From a checkpoint of a small transformer trained on Wikipedia: 28.9M parameters.
Each number is 128 + 32 x the weight over the matrix's rms, rounded and kept within 0 to 255. Layers, rows and columns count from 0.

# layer 10 attention query, 448x448, rms 0.0491, rows 305-319, columns 64-127
[[143 142 148 127 227 159 146 176 174 162 111  65 177 174 134 184 136 175 101 161 142 134 130 163 129 123 208 156 145 133 188 152 114 150 146  82 162  99 128 108 124 174 156 105 128  47 171 184 137 155 144 188 133 188 120 207 169 185 140  70 178 175  63 148]
 [141  57 189 113  88 136 125 125 125 177 127  74  81 130 127 156  78 129  68 103 106 111 131  91  64 165  78 148 141 126 114 122 119 131 113 158  99  69 190  97  95 104 107 147 114  83 158  75 157 104  87 119 176 170 117 120 173 178 165 157 145 186 133 108]
 [151  52 150 105 126 116 205 116 147  76 161 175 104 102 125 172 136 157  50 157 188 118 197 218 105 172 133 136 123 130 158 176 173 122 151 214 157 195 104  85  57  50 128 129 147 117  89 178  77 121 122 155 112  68 130 162 120 197 169  84 117 181  76  84]
 [208 109  88  73 176  42 105 132  95  43 126 150 108 144 132 107   4 138 155 110 110 119 118 120  52 162 123 109 114  97 139 199 150 146 138 198 101 155  64 177 135 176 113 177 183 152 119  94 181  85 126 188 153 184 149 109 172 183 133 143 134 156  90 163]
 [170 133  63 184  92 139 108 136  75 123  89  84 174 137 131 136 110 135  57 146 135  82 161 105 174 144 136  82 172 115  71  65  65 171 155 138 157 151 115 143  92 159 192 153 103 122  73  16 118  92 130 136 146 144 160 139  53 135  84  69  78 128 204  91]
 [102 105 163  61 184 137 104 187  99 179  96 199 118  77 205 156  92 120 162  99 108  50 122 142 152  84 123 145 219 153 130 121 162 114 160 110 147 124 174 129 108 154 121 127  66 140 120  86 120 167 186  58 143  87 152 118 144 167 166 139 116 116 165  82]
 [107 179  81 162 197 132 141 139  25  60 173  70 154 119 104 149 171 128 117 123 116 121 149  91 118 109 100 150 100 132 117 142  59  79 141 151 147  46 149 146 106 119  47 111  99 107 130 158  52 200 114 131 155 152  84 197 148 133  84  80 117 120 124 189]
 [116 122 153 107 110 127 176 154 108  61 129 153  49 161 178  53 104 106 130  91 181 172 102 118 104 119 177 131 103 130 135 189 144 174 124 129  75 136 166  73 133 140 116 137 158 116 105  93  90  61 192 127 104 145 149 211 132 169 209 125 174 100  87 125]
 [153  57 135  66  55 160 121 146 160 241 120 123 124 133  74 108  77 133 122 229 125 122  72 172  89 140 156 135 137  97 125 134 188  91  75 110 165  84 133  86  44  57 114 123  80 151 144 191 102 201  66 131 203  96 178 100 122 122 103 166  63 186 139  78]
 [ 88 100 127 105 124 152 105  69 188 132 140 121 142 196 109  72  89 186 142 154 189 115  97 119 165 133 161 157  94  93 106 146 119  54  95 171 116 155 118 178  79 203 159 117 116 109 128  82 164  88 197 102 101 158 166 105 142 144 170 120  83 150  93  89]
 [102 198 104 151 108 159 118  61 180 126 198 185 100 140 154 103 126 118  34 117  80 115  61 138 165  94 147 110  99 124 155  64 198 217 120  85 145  62 106 105 233 128 131 119 107 116 113 134 150 133 103 173 145 206 103  82 187  40 139 113  61 244  36 134]
 [172 101 158 159  62 180 110 123 144 117 152  85 100 133 132 114  89 214 123  95 198 117  54  91  45 129  57 150 107 135 163 119 141 165 125 113  37  85 158  94 131 112 122 152 140 167  98 159  89 120 194  92 255 130 136 127 187 182  86 129 191  79 149  51]
 [142  72 211 121 174 127  95  94  93 137 123  92 119 183 114  81 145 156 162 105 104  92  96 125  78 119 182 125 159  93 138 133 193  77 105 172 177 118 145  99 127  75  98  66 141  90 142 153  82  92  85 143 164 117 152  78 158  90 111 156 142  29  72  38]
 [ 97 128 109  95 126 147  86  94  54 169 208 114 130 147 172 122  58 133 106 144  82 172 106 188 107 118 130 145 106 127  50 125 137 115 115  67 142 128 154 150  82 154 118 140 117  80  93  82 113 113 101 142 108 116 130 102  82 127  88  97 103 187 116 196]
 [ 66  90 149 142  96  86 198 123 130  58  67 195 117  98 105 156  84 104 156 113 153  94 197 146 106  85 150  95 127  56  96 100 154 118 101 122 107 146 141 142 126 149  43 158  77  91 207 140 103 104 130 190 142 151 140 110  44 198 126 146  71 131  67 114]]
# layer 10 attention key, 448x448, rms 0.0491, rows 305-319, columns 64-127
[[132 126 136  95 126 106 129 107 154 201 156 143 123 227 183  88 179 105 118 197 124 194 114 143 120 134 123 122 131 166 172  95 161  86 129 181 117 149 132 101 144 200 124  96 138  86 168 231  88 123 186 145 171 140 191 206 125 135 120 132 171 193  98  90]
 [155  55 139 101 155 123  98 193 142  52  95 141 127 116 160 180 119 180 136  81 120 125  62 174  87 138  64 186  98 138 144  81 128 155  77 116 155 137 115 108 161 122 124 114 129 120 127 112 137 121  97 144 127 143 122 103 147 190 139 194 126 100  87 140]
 [ 77  60 138 141 167  88 156  65 178  51 219 123  64 107 213  55  76 175  64 137 136 126 129 137 144 191 143 149 153 190 122 132 157 204 124  65 166 152  97 131  30 141 157 121 162  72 112 128 167 165 191  87 111  28  93 169 115 141 160 127 126 117  89 123]
 [148 146  89 163 158 105  90 202 166 154  91 102  86 107 164 143 104  84  94 180 122  81  76 130  75 157 147 117  84 176 147 134 119 147 143 117 141 181 142 167  62 212 122 194 156 138 121 184 150 137 100 121 145 106 194 139  95 112  66 180  95 144 142 101]
 [127  82 181 152 127 129 144 191 154 120 154 125 194 160 126 150 127  72  98 131 166 134 199 201 128 165 180  58 147 170 112 158 104 123 149 106 184 109 108 161 111 129 196 131 158  74 143  29 177  93  89 130  93 132 172  94  75 117 141 190 109 175 204 104]
 [121  90 180 102 112 167  99  87 112 115 155 165 154 155 163 146 165 138 113  95 178  90 148 129 200 119 148 126 121 175 138 100 146  87 111 209 132  97 108 225 159 149  69 138  68 101 101  64 101 164 132 130 180 134 133 112 136 145 104 156  93 164 187 130]
 [ 83  93 178 148 140 124 103  49  93 110 146  97 174 171  77 134 157 124 154 174 141 119 142 136 106  23 154 165  67 119  66 114 132 161 158 192 110  92 127 124  84 128  97 122  82 130 123 191  81 165  99 112 139  71 134 162 102 129  69 201 164 190 107 113]
 [140  91  91 164 122 110  82 137 154  42 106 174 122 151 123 131  50 132 132 155 107 166 119 102  65 110 177 131 197  80 172 136 119 248  99 132 185 122  88 131  79 161 195 201  98 128 147 112 181 136 100 161  62 216 118 149 123 142 190  75 200  97 166 124]
 [200 114 175 121  97 134  82  52 122 126  74   7  69 128 124 111  71 109 119 131 174 195  55 191 123 138  73  96 126 138  87 133 192 122  45 160 120 104 104 101  83 114  23 126 100 128  98  98 152 146 138 122 133 157 170 129  96  91  76  61 119  88 127 171]
 [ 36  69  95 135 140 112 198 131 158 130 143 113 149 221 139 141 131 175 103 113 110 151 101 177  89 106 191 173  88 132 136 150 103 140 124 110 117 196 159 100 153 156 137 166 103 161 122  86 233 102 119 156 143 186  85 154  91 128 119 187 139  46 142 121]
 [123 169 187 189  82 188 139 147  87  91  87 124 166 149 135 142  80  81  53  68  98 123 148 110 157 166 179  50 135  95 107 118  88 155 113  83 198 144 149  44 121 109 117   3 218 162 131  69 106 182 128 197  86 208 180 105 182 103 180 117 144 164  98 157]
 [227 163  86 105 106 138 152 135  77 117 103 106 144 119 160 139  64 195 176 199 144 120  68 140  99  83  99 116 107  96 117  61 120 147 144  98 142 133 120 140  83  84 137 142 131  48 194 136 127 144 165 138 118 146 103  73 109 135  85 134  54 152 177 101]
 [121 129 101 103 203  97 128  93 136 172 157  88 107  93  86 117 155 119 169 167 113 112 118 150 104 105 144 130 130 108 158 115 101 148 135  76 135 136  81  64 121  92 128 150 159 136  60 170  65 128 170 135 171 105  97 115 113  96  98 165 138  63 115  71]
 [ 75 131  67 144 151 175  92 142 138 100 113 140  80 139 169 181  61  84  95 155 133  78 113 181 132 150 122 142  99  74 102 143 144 123 132 110 148 149 126 122  64 155 159 156 166 113 131 110 109 147 110  85 170 111 155 127  85 144  98  62 144  86  95 187]
 [ 33 150  70 101 161 129 192 158 127  87 181 127 157  75 101 182 111 128 108 112 159 138 126 111 139 115 163 122  99 120 155 150 167 168  45  71 139 150 140 112 185 158  25 216 160 158 147 148  89 149 121 118 147 139  70  33 196 167 143 181 103 116  86 105]]
# layer 10 attention value, 448x448, rms 0.0666, rows 256-293, columns 64-127
[[129  99  83 203 120 125 154 131 170  70 140 140  86  78 163 118  85 185  89 191 142 108 108 168 202 106 168 159  95 152 118  94  72 136 123 107 248 161 167 167 135  72 115 228 135 154 171 118 135  93 176 139 141 161  89 169 117 129 103  82 115 108 156 183]
 [119 134 122 150 232  92 129 115 125 229 116 124 107 178 130 154 123 151 142 108 162 115  88  50 120 102 146 171 217 189 122 156 155 200 118 123 166 122 155 137 132  24  87 166 145  64  97  94 181 131  90 103 110 184 101 109  50 177 220  96 144 109 127  42]
 [119  81 106 124 131 106  96  96 109 127 136  36 103  70 172  31 118  93 101 199 125 123 150 147 127 121 170  77 152 124  68 137 138 123 126  98 111 114 162 103 122  95  83  89  50 109  95  61 184  98  92 153 185 165 139 144 143  61 139 130  23  94 115 109]
 [120 102 105 141 142 148  23 151 100 133 127 156 175 104  89 143 143 175 131  91  86  96  95 144 190 117 166 199  97 123 152 151 114 207 160  73  78  90 119 117 187 148 136  67  69  95 117 118  92  95 102  71 114 169 108 108 128 108 120 121 110   0 252 150]
 [120 148 121 100 124 119 148 158 125  93 123  86  66 108 120 125 157 159 161 103 139  92 141 159  80 151 152 155 129  55  45 171 143 106 127 180 151 101  70 102 110 136 124 171 130 119 128 129 140 176 165  75  97 203  91 195 141 146  76  62 126 179 161 159]
 [ 96 131 150 218 131 125 166 120 138 122 203 156 163 149 186  27 140  86  87 122  41  95 131 102 151 161  99 155 180 223  89 155 125 163 121  73 170 115 183  37 148 144 123 147 159  80 103 110 183 106 157  83 105 126  98  79  67 147 149 134 154  82 114 155]
 [181 153 232 155 166 157 127 119 128 108 149 127 111 169 114 147 150 115 196  98  83 206 167  90 109 153 129 112 118 112  43 155 111 105 132 147  78 161 152  85 130 130 166 145 184 166 194 187 145 152 118 163  88  86 134 121 170 100  63 112  80 146 140 113]
 [149 152 124 192 203 128  59 199 162 159 210  73 137 231 155 140 161  55 183  38 131 135 118 104  48  99  55 127  92 173 133  97 174 101 138 100  60  82 116 176  90  73  56 143  87 126 167 109  99  91 156  98 125 165 224 160 104 123 129 197 168 117 125 156]
 [148 122  93 130 215 192 116 101  47 122 139 117 161 221 170  71  74 178  89 133 141 169 152  44 113 119 102 105  52 145 167  20  79 156 130 158 178  76 185 152 131 130 107 119 130 189 130 161 143   0 180 148 108 163 120  54  97 149 125  94 194 152  93 142]
 [133 168 164 162 151 134 137 122 131 100 167 121  38 149 165 123 143 139  81  84 136 196 102 153  94 169 146 138 148 154 190  87  73 101 167 143 138 155 110 158 185 148 154  78 164 136 169 130 104 123 117 117 118 223 104 139 118 170  68 183 145  90 223 166]
 [132 124 196  97 107  97 145 145 127 145 123  84 109 138  91 122 201 119 156 110  20 103  84 140 149 146 143 141 137 129 139 173 101 175 142 210 110 121 111 124  79  70 129 187 133 133  71 130 106 120 115 103 159 191  37 114 100 189 115 133  62 162  97 114]
 [ 78 127 118 124  82 140 128  79 173 113 111 168  93 133 137 163  91 156  77 153 118 112 169 135 125 105 164  98 144 188 165  39 181 110 101 111 201 114 110 129  94 144  77  93 116 134 151 160 106 182 117  69 116  95 117  51 134 114  92 163 106 172  86  36]
 [149  13 112  92  63 150  68 117  65  60 159 163 167 164  97 133 148 133 110 151 117  96 131 148  97 154 110 105 221 144  86 165 125 132  99  86 204 159 132  84 171 121 118 205  52  96 191  90  84 206 142 111  89  71  51 161 112 161 148 151  78 107  88 113]
 [179 111 164 147  42 148 117 107 150 100 181 173 109 111 157 131 119 187  45 118  69 165 124   0 130 141  83 159 166 118 135 138  77  92 136 122 110 160  85  92 133 170 131 158  76 111 173 135  99  76 159 167 142 147   0 101 175 206 142  60 157 188 124  59]
 [ 95 115 159 113 188 131 155 154 112 150 106 175 123 133 123 150  47  94  76 138 120 152 162 141 145  75 138 177 196 118 112  94 105 132  50  89 107 118 144 134  95  84  77 126 102 173  92 105  83 199 142 156  81 103 161  45  31 209 138 147 140 173 137 113]
 [ 83 113 118 143 164  85 190 144 155  60 102  85 149 151 154 105  86 214 140 151 109 127 139 114  79  87 148 142  82 152 156 171  73  87  65 190 193  76 178 111 103 205 108  98 119 185 151  63  44 109 144 190 134 199  33 127 109 198 160  97 126  77 113 144]
 [121 159 146 104 111 102 177 114 167 181 133 118 129 126 119 129  67  58 204 189  59 157  62  90  98 147 125 204 104  62 101 155 133 163 103 140 114 136 102 187 141 144 135 102 110 146 255  54  77 161 106  78 118 237  66  88 114  94 155 174 126 129 113 129]
 [125 167 142  84  82 162 168 105 178 149 120 111 123  66 139 122 140 144 108  85 143  86  49 143 122  71 157 151 141 135 103 112 160 142 157 158  87 138 150 159  87 130 107 157 124  93 105 118  94 106 125  98  89 164 139 136 137 104 183 141 115 165  97 175]
 [ 73 138 197 193 167 133 132 112  45 121 166 122 144 119  95 144 196 114 172 133  13 117 114  90 144 136 122 199 148 114 110 143 130 144 145 194 134  91 139 184 162 182  59 153 137 136  88 139  55 119 157 198 163  70 116  98 116 167 133 162 111 170 100 135]
 [117 190 180  58  98 137 175 115  97 176  74 136 135 201 105 110  57  94 120 107 135  72 140 136 126 139 133  74 116 100 131 108  53 155 129 123 110 111  65 135 106 140  88 127 129  98  95 126 143 121 156 201 101 194 124 115 172  96 170 100  86 133 139 132]
 [ 88 118 154  85  33 172 150 101  21 148  92 136  77  78 106 114 152 162 149  74 134 123 165 112  85 149 163 153 156  66 125  94 143  39 172 143  84  89 106 102 105 181 155 130 176  98 147 108 177 140  93 157  70  82 148 150  77 156 112 127 117  93 120  72]
 [ 85 139 163  99  98  99 122  62 104  96 137 162  34 124 110  79 128 203  76 169 106  89 137 145  92 153 140  80 142 104 131 154 126 151 117 102 136  94 108 131 122 155 128 176  91 165  87 181 113  97 120 136 142 147  94 171 116 148 155 118 161 151 112  86]
 [104 153 177 128 120 109 175 125 115 140 150 138 119 176  75 165  79 160 167 160 255 133 141  78 197 122 119 124  91  93 179  85 128 169 130 123  32 133  99 129 154 148 106 182 108 151 164  43  91 138 111  76 119  98 174  99 179 165 126 118 179 149  72 157]
 [150  85  95 119 115 141  73  99 104 180 189 106  80 119 146 147 156  96 141 126  86 155  84  98 136 155 147 173 108 203  62 145 160 135 103  71 247 124 123 139 111 107  58 100 101 149 194  94  91 107 139 149 147 204  36 116 116 193  19  98 155 133 166 140]
 [156 132 103  99 220 128 102 152 173  68 156 107 129  54 139 152 159 139 159 211 215 150 135  70 167  82 159 103  99 137 163  57 132  88  47 120 215 191 181 197 158 174 141 156  94 158 121 131 191 110 124  63  90 135 159  70  89  59  82 144  94 124 126 100]
 [ 95 159 194 146  56 195 150 175 113  55  94  98 150  66 139 166 124 162  98 144 109 106  91 130 146 129 102 127 125 119 116 154 125 116  60  90 167 155 121 141 130 153 138 125 175 149 128 132  73 117 152  47 147 117 178 190 128 201 175 154 125  94 140  98]
 [ 80 210 124  88 132 143 115  83 185 125 233 104 125 132 228 255 161  64  85 120 115 159 129 124 120 186 117 117 161  99 127 125  71 128  58 211 167  96 129  34 142 151  31 145 111 166 123 191 110  71  94 176  43 122 164 156  85 171 146  81  56 162 116 177]
 [175 103 159 156 136 129 131  89 150 181 140 172 175 154 112 122 177 114 160 134   7 145 103  92 118  86 180  68 103 122 123 145 103 116 118 183  93 178 133 141 137 123 140 111 163  92 138  97 170 137 127  60 125 140 165  84 169  84  57 131 123 145 122 155]
 [ 83  77  82 137 166 132 150 161 121 171 185 203  61 129 101   0  97 103 120  63 148 140  90 161 137 197  57 108  65 120 113 107 147 160 146 135 133 154 201 129  79 161 101 134 111 141 111  87 119 146 152  51 190 189 165  88  26 102  95 126 108  87 127 182]
 [ 37 143 141 120 132  85 155 156  82 157 212 125 177 119 115 202 111 133  77 219 123 156 111  93 112 123 106  68 123 139  92 164  85 151 132 194  98 152  95 111  56 158 157 102 170 102  79  87 133 122 115 155  55 138 126 199 138 127  99 129  88 104  91  78]
 [124 149  94 136 185 156 175  79  95 125 101  90  82  76 101  84  80 111 139 104 148 118  81 143 170 120 126 170 181 147  99 192 185  59 162 135 140 192 170 108 153 149 106  57 209 129 140 179  90 133 168 110 137 155 191 202 154 212 122 133 182 119 110  99]
 [151 167 174  86 119 147 131 113  94  77  51 136 157 126 157  35 153 134 128  87 144 149 173 181 135 168 201 115 183  78 133 137 141 156  99 150 219 174  37 118 157  93 187  82 123 162 118 150 133  74  44 131  90 119 105 115 151  71  80  49 117 149 157  82]
 [110 164 157 148 109  29  37  62 200 139 149  88  70 143 143 175  85 197 113  79 110 128 141 156 163 121 136 105 165 175 132 143  83 191 136  36 232  37 129 180 106 107 142 129 119  71  88 106 194  74 191 114 196 165 155 121 140 169 157 179 151 162  91 158]
 [167  96  87 109  97  98 124 132  90  97 156  41  90 104  96 147 148 186 150 119 154 151  90 104 201 173  62 126  80 172  96 136 139 163 112 105  87 184  94 191 117  72 142 164 189 160 152 145 112  83 181  65  68  68 127 124  91 134  85  95 118 152 157 162]
 [143 163 154 147 106 173 121  94 163  89  98 108 131 147 132 101 177 134 156 119 152 159 227 195 143 144 113  90 102 133 114 186 153  72  75  95 107 131 154 190 135  61 155 147  99 124 146 168 225  76 137 102  79 192 126  77 199 103 176  77 133 133 119 154]
 [ 81 152 154 149 141  33 137 105 114 102  88  96 145  87 179 102 102  82 141 182 127 165  70  76 136 185 142  62 113 243 121 105 141 146 125  68 178 171  85 151 141 109 172 120 139  87 208 142 118 101 165  96  95 171  66 159 151 147 140 100 132 115 151 145]
 [159  65 105  98 189 170 139  80 156 142 131 147 131 197 127 205 206  91 131 132  80  80  60 110  86 179 115 121 120 193  90 156 119 113 102  80  96 124 165 132 138 189 161 162  69 150 124 214 120 157 111 199 141 158 105 154 136 140 118 106 138 167 130 192]
 [141 162 115  80 128 172 113 202  83 134 118 142 205 229 195 162 137  98 110  90 122  82 221 128 156  74 136 181  81 120 121 146 101 107 141 148 164 142 164 155 155 161 145 111 100  76 156 145 121 185  54  31 119 122 132 103 195 103 186 132 121 136 124 105]]
# layer 10 attention output (transposed), 448x448, rms 0.0582, rows 256-292, columns 64-127
[[137 127 113 136  98 155 138 173 119 165 101  75  72 116 145 108 193 135 141  94  65 195 129  54 209 113 137  71 160 134 145 164 153 153 113 103 114  72  99  93 155 134  93  82 147  59 192 229 113 135  70 157 162 125 113 143 154  60  97 133 143 132 101 196]
 [ 92  77  32  81 136 130  78 193 107  82 204 129 104 124 119 113  88 134 146 101 174 133 139 116 152 188 143 137 129 135 130 156 153 147 170 148 150 148  97 102  92 115 152  77 127 107 141 131  85 100 126 136 128 121 159 106 175  94 190 156 122 118 135 106]
 [157 162  74 128 116  77 147 170 147 135 104 118 124 155  18 155 135 103 177 177  91 167 141 131  93 109  21 132 150 137 122  97 143 123 125 150 145 118 102 165  70 184 152 140 155 126 156 174 122 195 136 130 168 119 153 152 101 124 204 153  93 107 133  93]
 [ 72 162 216 163 120  78 177 120 124 134  73  92 125  81 184  59 132 110 170 152  88  98 109 128 168 142 115 138 182  66 139 143 112  78 119 131 126 145  79 170  69  28 126 109 201 143  97 120 128 113 168 113 160 205 135 154 166 110  97 113  90  63  92  85]
 [116  87 115 101  87  86 135 179 150 110 108 129 167 110 122 150  74  76  84 105 115 186 160 145  96 140  95 142 120 143 134  89 132 182 177 148 143 147  90 145  30  83 163 117 153 158 149 137  85  95   5 139 129  79 208 103  93 116 154 104 144 106 151 162]
 [158 184 203 105 145 152 149 129 134 143 136 168  78 210  87 156 141 162 159 125  62  59 152 197 148 132 189 124 123 103 116  92 103  55  88  66 120 164 187 150 139  91 193 145 113  99 153 140 146 165 144 132 151  89 189 125 158 151 144 117 174  60  84  98]
 [149 181 114 162 122 168 106 128  94 140 130 159  71 108  77  93 107 175  94 167  65  86  94 151 101 162 145 168 146 127 165 110 121 164  89 103  98  66 186  66 224 132 132  98 217  73 107  28 184 139  67 127 101 143 210  60  89  43 156 113 133 171 103 146]
 [ 89  73 173 164 107 133  56  94  99 123 170 175 105 132 118 143  92 188 184 151 101 122 137 207 116 168 159 128 131 214 105  72 193  57 123  78  62 158 118  79 168  97 118 160 136 131 149  79 113 158 112 116  85 113 107  95  69 159 132 108 155 145  91 128]
 [113  99 144 136  60 119 145 106 167 152 145 229 135 129  45  84  39 109 106 130  44 165 186 200 155 121 106 253  88 112 122 140 121 161 144 165  95 122 140  69  34 130 133 100 109  97 149  85 212 130 101  81  71 164  87 150 175 231  67 117  67  89 132 112]
 [255 139  89 114 115 158 137 201  98 152 111 171 135 141  98  54  93 105 122 101 171 123 239  78 199  83 102 128 182 125  95 189 140 110 185 122 131  85 147 135  70 151 133 197 156 180  91  21  93  86 135 189 132 185 156 151 108 172  96 155 167 152  69 126]
 [138 156 107 107 133 144 131  75 145 196 134  88  91  88 134 133  36  56 146 116  72  72 171 119 146 144 171 128 193 105  74 120 168 115 187 126 132 151 123 136 121 110 128 145 139 101 147  73  47  94 148 151 119 201 154 179 126  78  73  36 104  68 109 139]
 [186 104 120 127  25  86 166 156 127 119 130 106 126 184 134 167 143  43 111 154 167 146  95 116 135 145 166 133 112 104 108 111 166  73 154  96 148  92 210 126 154  84 126 179 147  22  75 154 113 125 107 149  75 109 209 149  77  82 161 200 154 164  70 112]
 [ 89 136 100 125 123 226  76 136 137 125  54 124  97 107 172  92 146  27 120 162  78  88 123 132 169 148  97  94 136 126 202 125 133 179 138 123 103  96 110 166 144 118  57 116 125 202 143 239 100 137 123  65 108 113 187 119 134 172  93 213 127 180 161 131]
 [161 170 126  74 110  63 112 196  28 157  78 123 221 121 183 190 128 102 125  96  98  77 142 160 206 180 214 119 161 149 168 140 121 112 119  64  34 134 164  97 133 147 180 108 121 132 118 183  86 114  41  69  96 107 132 149 162 106 131 172 116 103 171 154]
 [121 164 113 125 130 114 168 134 157 114 142 120  96 137 122  94  74  34 115 103 180 169 114  88 105 117 154 147  59 118  83 129 135  57 132 128 129 136 168 103 105 126 188  94 127 165 143 146 154 132 123 131 197  99 195  83 119 100 131  82 143 152 127 125]
 [143 149 142  97 136 121  86  87 109 131 149  39  97  84 103 101 154 123 112 120  50 137  75  86 124 138  67 117 116 147 142 110 124 151 132 118 146 126 165  85 112 110 134 189 179  76 113  95  37 182 147 169 153 173 112 118 125 127 108 128 183 164 152 137]
 [ 18 152 108  86 171 101 165 154 191 187  94 124 103 147 100 183 172 180 146 105 105 206 200 117 160 137 143 118 109 155 105 127 143 194 121 102 109 140 183  94 157  84 147 204  36 138 136 198 161 135 210 130 149  81 231 101  92 160  91 112 137 133 105 117]
 [176 169 162 106 154  54 182 139  94 151 116 155 167  97  85 123 179 153  93 102 163 118 175 138 211 111  95  88  30 101 210  69 123 145 104 131 146  85  86  97 147 102 110  55 162 112  68 142 201 129 140 141 125 104 132 147 173 164 182 113  95  75 130  91]
 [ 91 101  95  88 135 157 140 152  75 126  65  74 175 163 185 121  70 127 123 159 152 187 126 119 152 135 123  87 166 154  59 146 134 155 139 132 121 185 143  96 109 159 104 144 127 171 162  84 164  96 132  93 168 189 132 133  75  88 143 117 125 127 159 177]
 [206  39  67 148 120 121  95 105 121 188 131  81 140  96 160  84 156 148 147 113 229 155 117 169 126 115 108 111 142  79 158 127 111 123  99 127 120 126 120  53 137 165  99  95 174 167 164 106  61 172 111 125 187 101  59 140 135 124 165 104 128 125 121 103]
 [144  74 100 167 140 164 109 134 159 103 199  74 224 143 158 141  73  64 136 121  64 110 106 225 131 109 125 115 111  80 171 160  86 139  51 158 128 117  58  78 106  97 101 131 122 161 145 144 100 157 147 103  66 131 123  97 187  96 105 120 155 106 139 128]
 [ 54  93 117 101 126 195 171 108  99 123 152 135 199 135 186 102 142 103 129 125 184 145 167 123 119  83  97 139  85 155 100 157 163  86 143 101 166 104 158  34 174 128 115  98  94 120 113  69 209 150  73 100 129 151 127 134  73 196 168  97  69  85 144 163]
 [ 99 163  59  68 137 127 177 121 131 130  81 132  81 100 202  98  91  86 131 159  67 112  82 141 115 126  78 144  41 135 200 215  96 102 143 206 124 113 135  98 138 162 182 128 145 110 161 198 147  86 212  87 159 121 135 145 141 102 138 102 106  98 147 124]
 [147 117 170 170  99  89 173 130  84 119 146 167 163 213 214 146  81 155 162 135 129  80  44 180 138 110  60  55 140 198 191 103 132  68 183 114 116  84 119 196 144 101 120 147 155 119 114  83 199 172  22 161  61 173 174 146 179 129  84 114 143 140  80 106]
 [ 89  88 125 185 117  69  95 191 128  90 110 140  88 133 199 131 115  47  77 186 135 166 149  83 110 109 165 157 115  70 116 113 191  93 161 157 147 168  94  91  91  84 115  58 147  90  71  92 129 107  49  68 125 173 116 175 107 126 163 124  92 109 172 155]
 [ 90 113 146 162 152 147 121 109  93  90 184 118 193 124  81 102 108 190  86 164 181 113 134 139  86 102 134 152 132 110 113 164 151 105 169  99 144 192 141  84 100 142 112 148 140 114 178 125 127 151 161  99 153  88 147  91  96 111 151 104  88 113 212 136]
 [130  94 157  48 151  66 187 108 115 135  63 116  91 155 147 153 142  25 133 149 141 132  86 118 135 164 184 175 129  38 104 172 127  81 158 141 171 153 145 124  83  83 149  84  79  89  85  46 136 189 179 113 188 133 131 143 159 146  88 148 131 145 122 112]
 [ 89 141 143 177 181  79 121 127  62 133 175 205 114 135 175 146 149 164 144  93 108 102 136 140  95 174  88 129  92 106  90 116 113 107  59 210 115 181 158 114  78 125 118 160 138 152  97 144  56  76 236 138  93  97 182 172  72  99 151 128  68 116  96 143]
 [159 113 200 163  84 191 116 178 137 154 153 139 153 100 189 116 157 153  77 134  26  67 102 110 135  59 117  99 106  93 143  97 115  68 142 118 112 111 182 147 117  94 155 104 131 155 133 116 132 136  99  62 126 153 127 175 108 104 147  90 129 171  87 112]
 [128  30  38   6 105  61  66 132 190  55  98  66 171 130 162 141 158 152 119 160  62 108 187  22  90 166  43 158 106  64  89 132  86  86 110  71 196 159 150 113 129 130 106 107 131  89 189 107 151 196 182 105 148 153 139  82 134 166 156 161  86 166  81 124]
 [ 61 134 156 138 148 107 116 109  56  34 188  81  93 127 133 126 192  83 192 127 116  87 178 128 112 111 164 159 130 166 206 125 114 143 210 136 103 127 100  87 142 137 156 179 155 133 140 150 102 158  66  71 131  67  78 100 162 157 126 136 129  77  92 168]
 [165 191 139 178 158  82 126 177 182 131  74  88  90 129 184 148 128  92  75 162  58  74  90 136  95  70  95 159 128  96  83 142 107 166 160 106 106 137 109 156   0 172  77 156 125 152 151  77 101 136 192 126 117 128 162 135 124 119 182 126 180 203  86 153]
 [155 123 155  84 111 132  83 124 115 162 108 142 142 123 143 124 150  75 161 112 175 124 165 118  99  96  97 111  61 141  89 192  51 108 131 192 205 114 142  59  60 115 101  99 102 138 196 230 181  93  74 143  41  48 114 109 103 162 155  92 161 103 255 106]
 [156 143 127 125 112 180 142 191  94 110 198 154 163 131 137  75 172 115  83 136 187 169  73 158  33 132 188 139 142  90 128 150 101 121 129  81 142  57 131  85 148 113 112 134  31 114 157  55 177 151 143 145 156 100  82 112 106 172 130 177  59  96 110 106]
 [ 90  71 101 153 104 100 111 120  74 131  69 170 132 169 160 116 101 196  96 160 135  97 162 118 107 176 182 104  87  41  64 121 101 121  88 149 116 145 149  25 158 139 179 112 182 151 138 106 109 174 120 150 148 149 114 184 157 176 140 123  94 139 157 127]
 [132 149 146 166 171 154 118 132 170 129  90 119  85 106 153 124  95 221  82 155  57 169 190 133 187 106  68 163 141 167 207 126 183  73 101 139 163 106 114  88  19 130  71 153  85 130 111  92 135 188  78 143 133 106 142 133  60  91  63 197 125  75 207 101]
 [ 66 146 137  47 144 167 212 244  76 158  84  39 183 150 148 132   0 227 166 147 123 213 111 148 151 197 124  79 183  93 132 152 134 136 157 199  96  95 252 168 103 109 103 176 132 115 143 135  29 198  93  90 127 170 216 144 100 153 124 124  91 124 115 157]]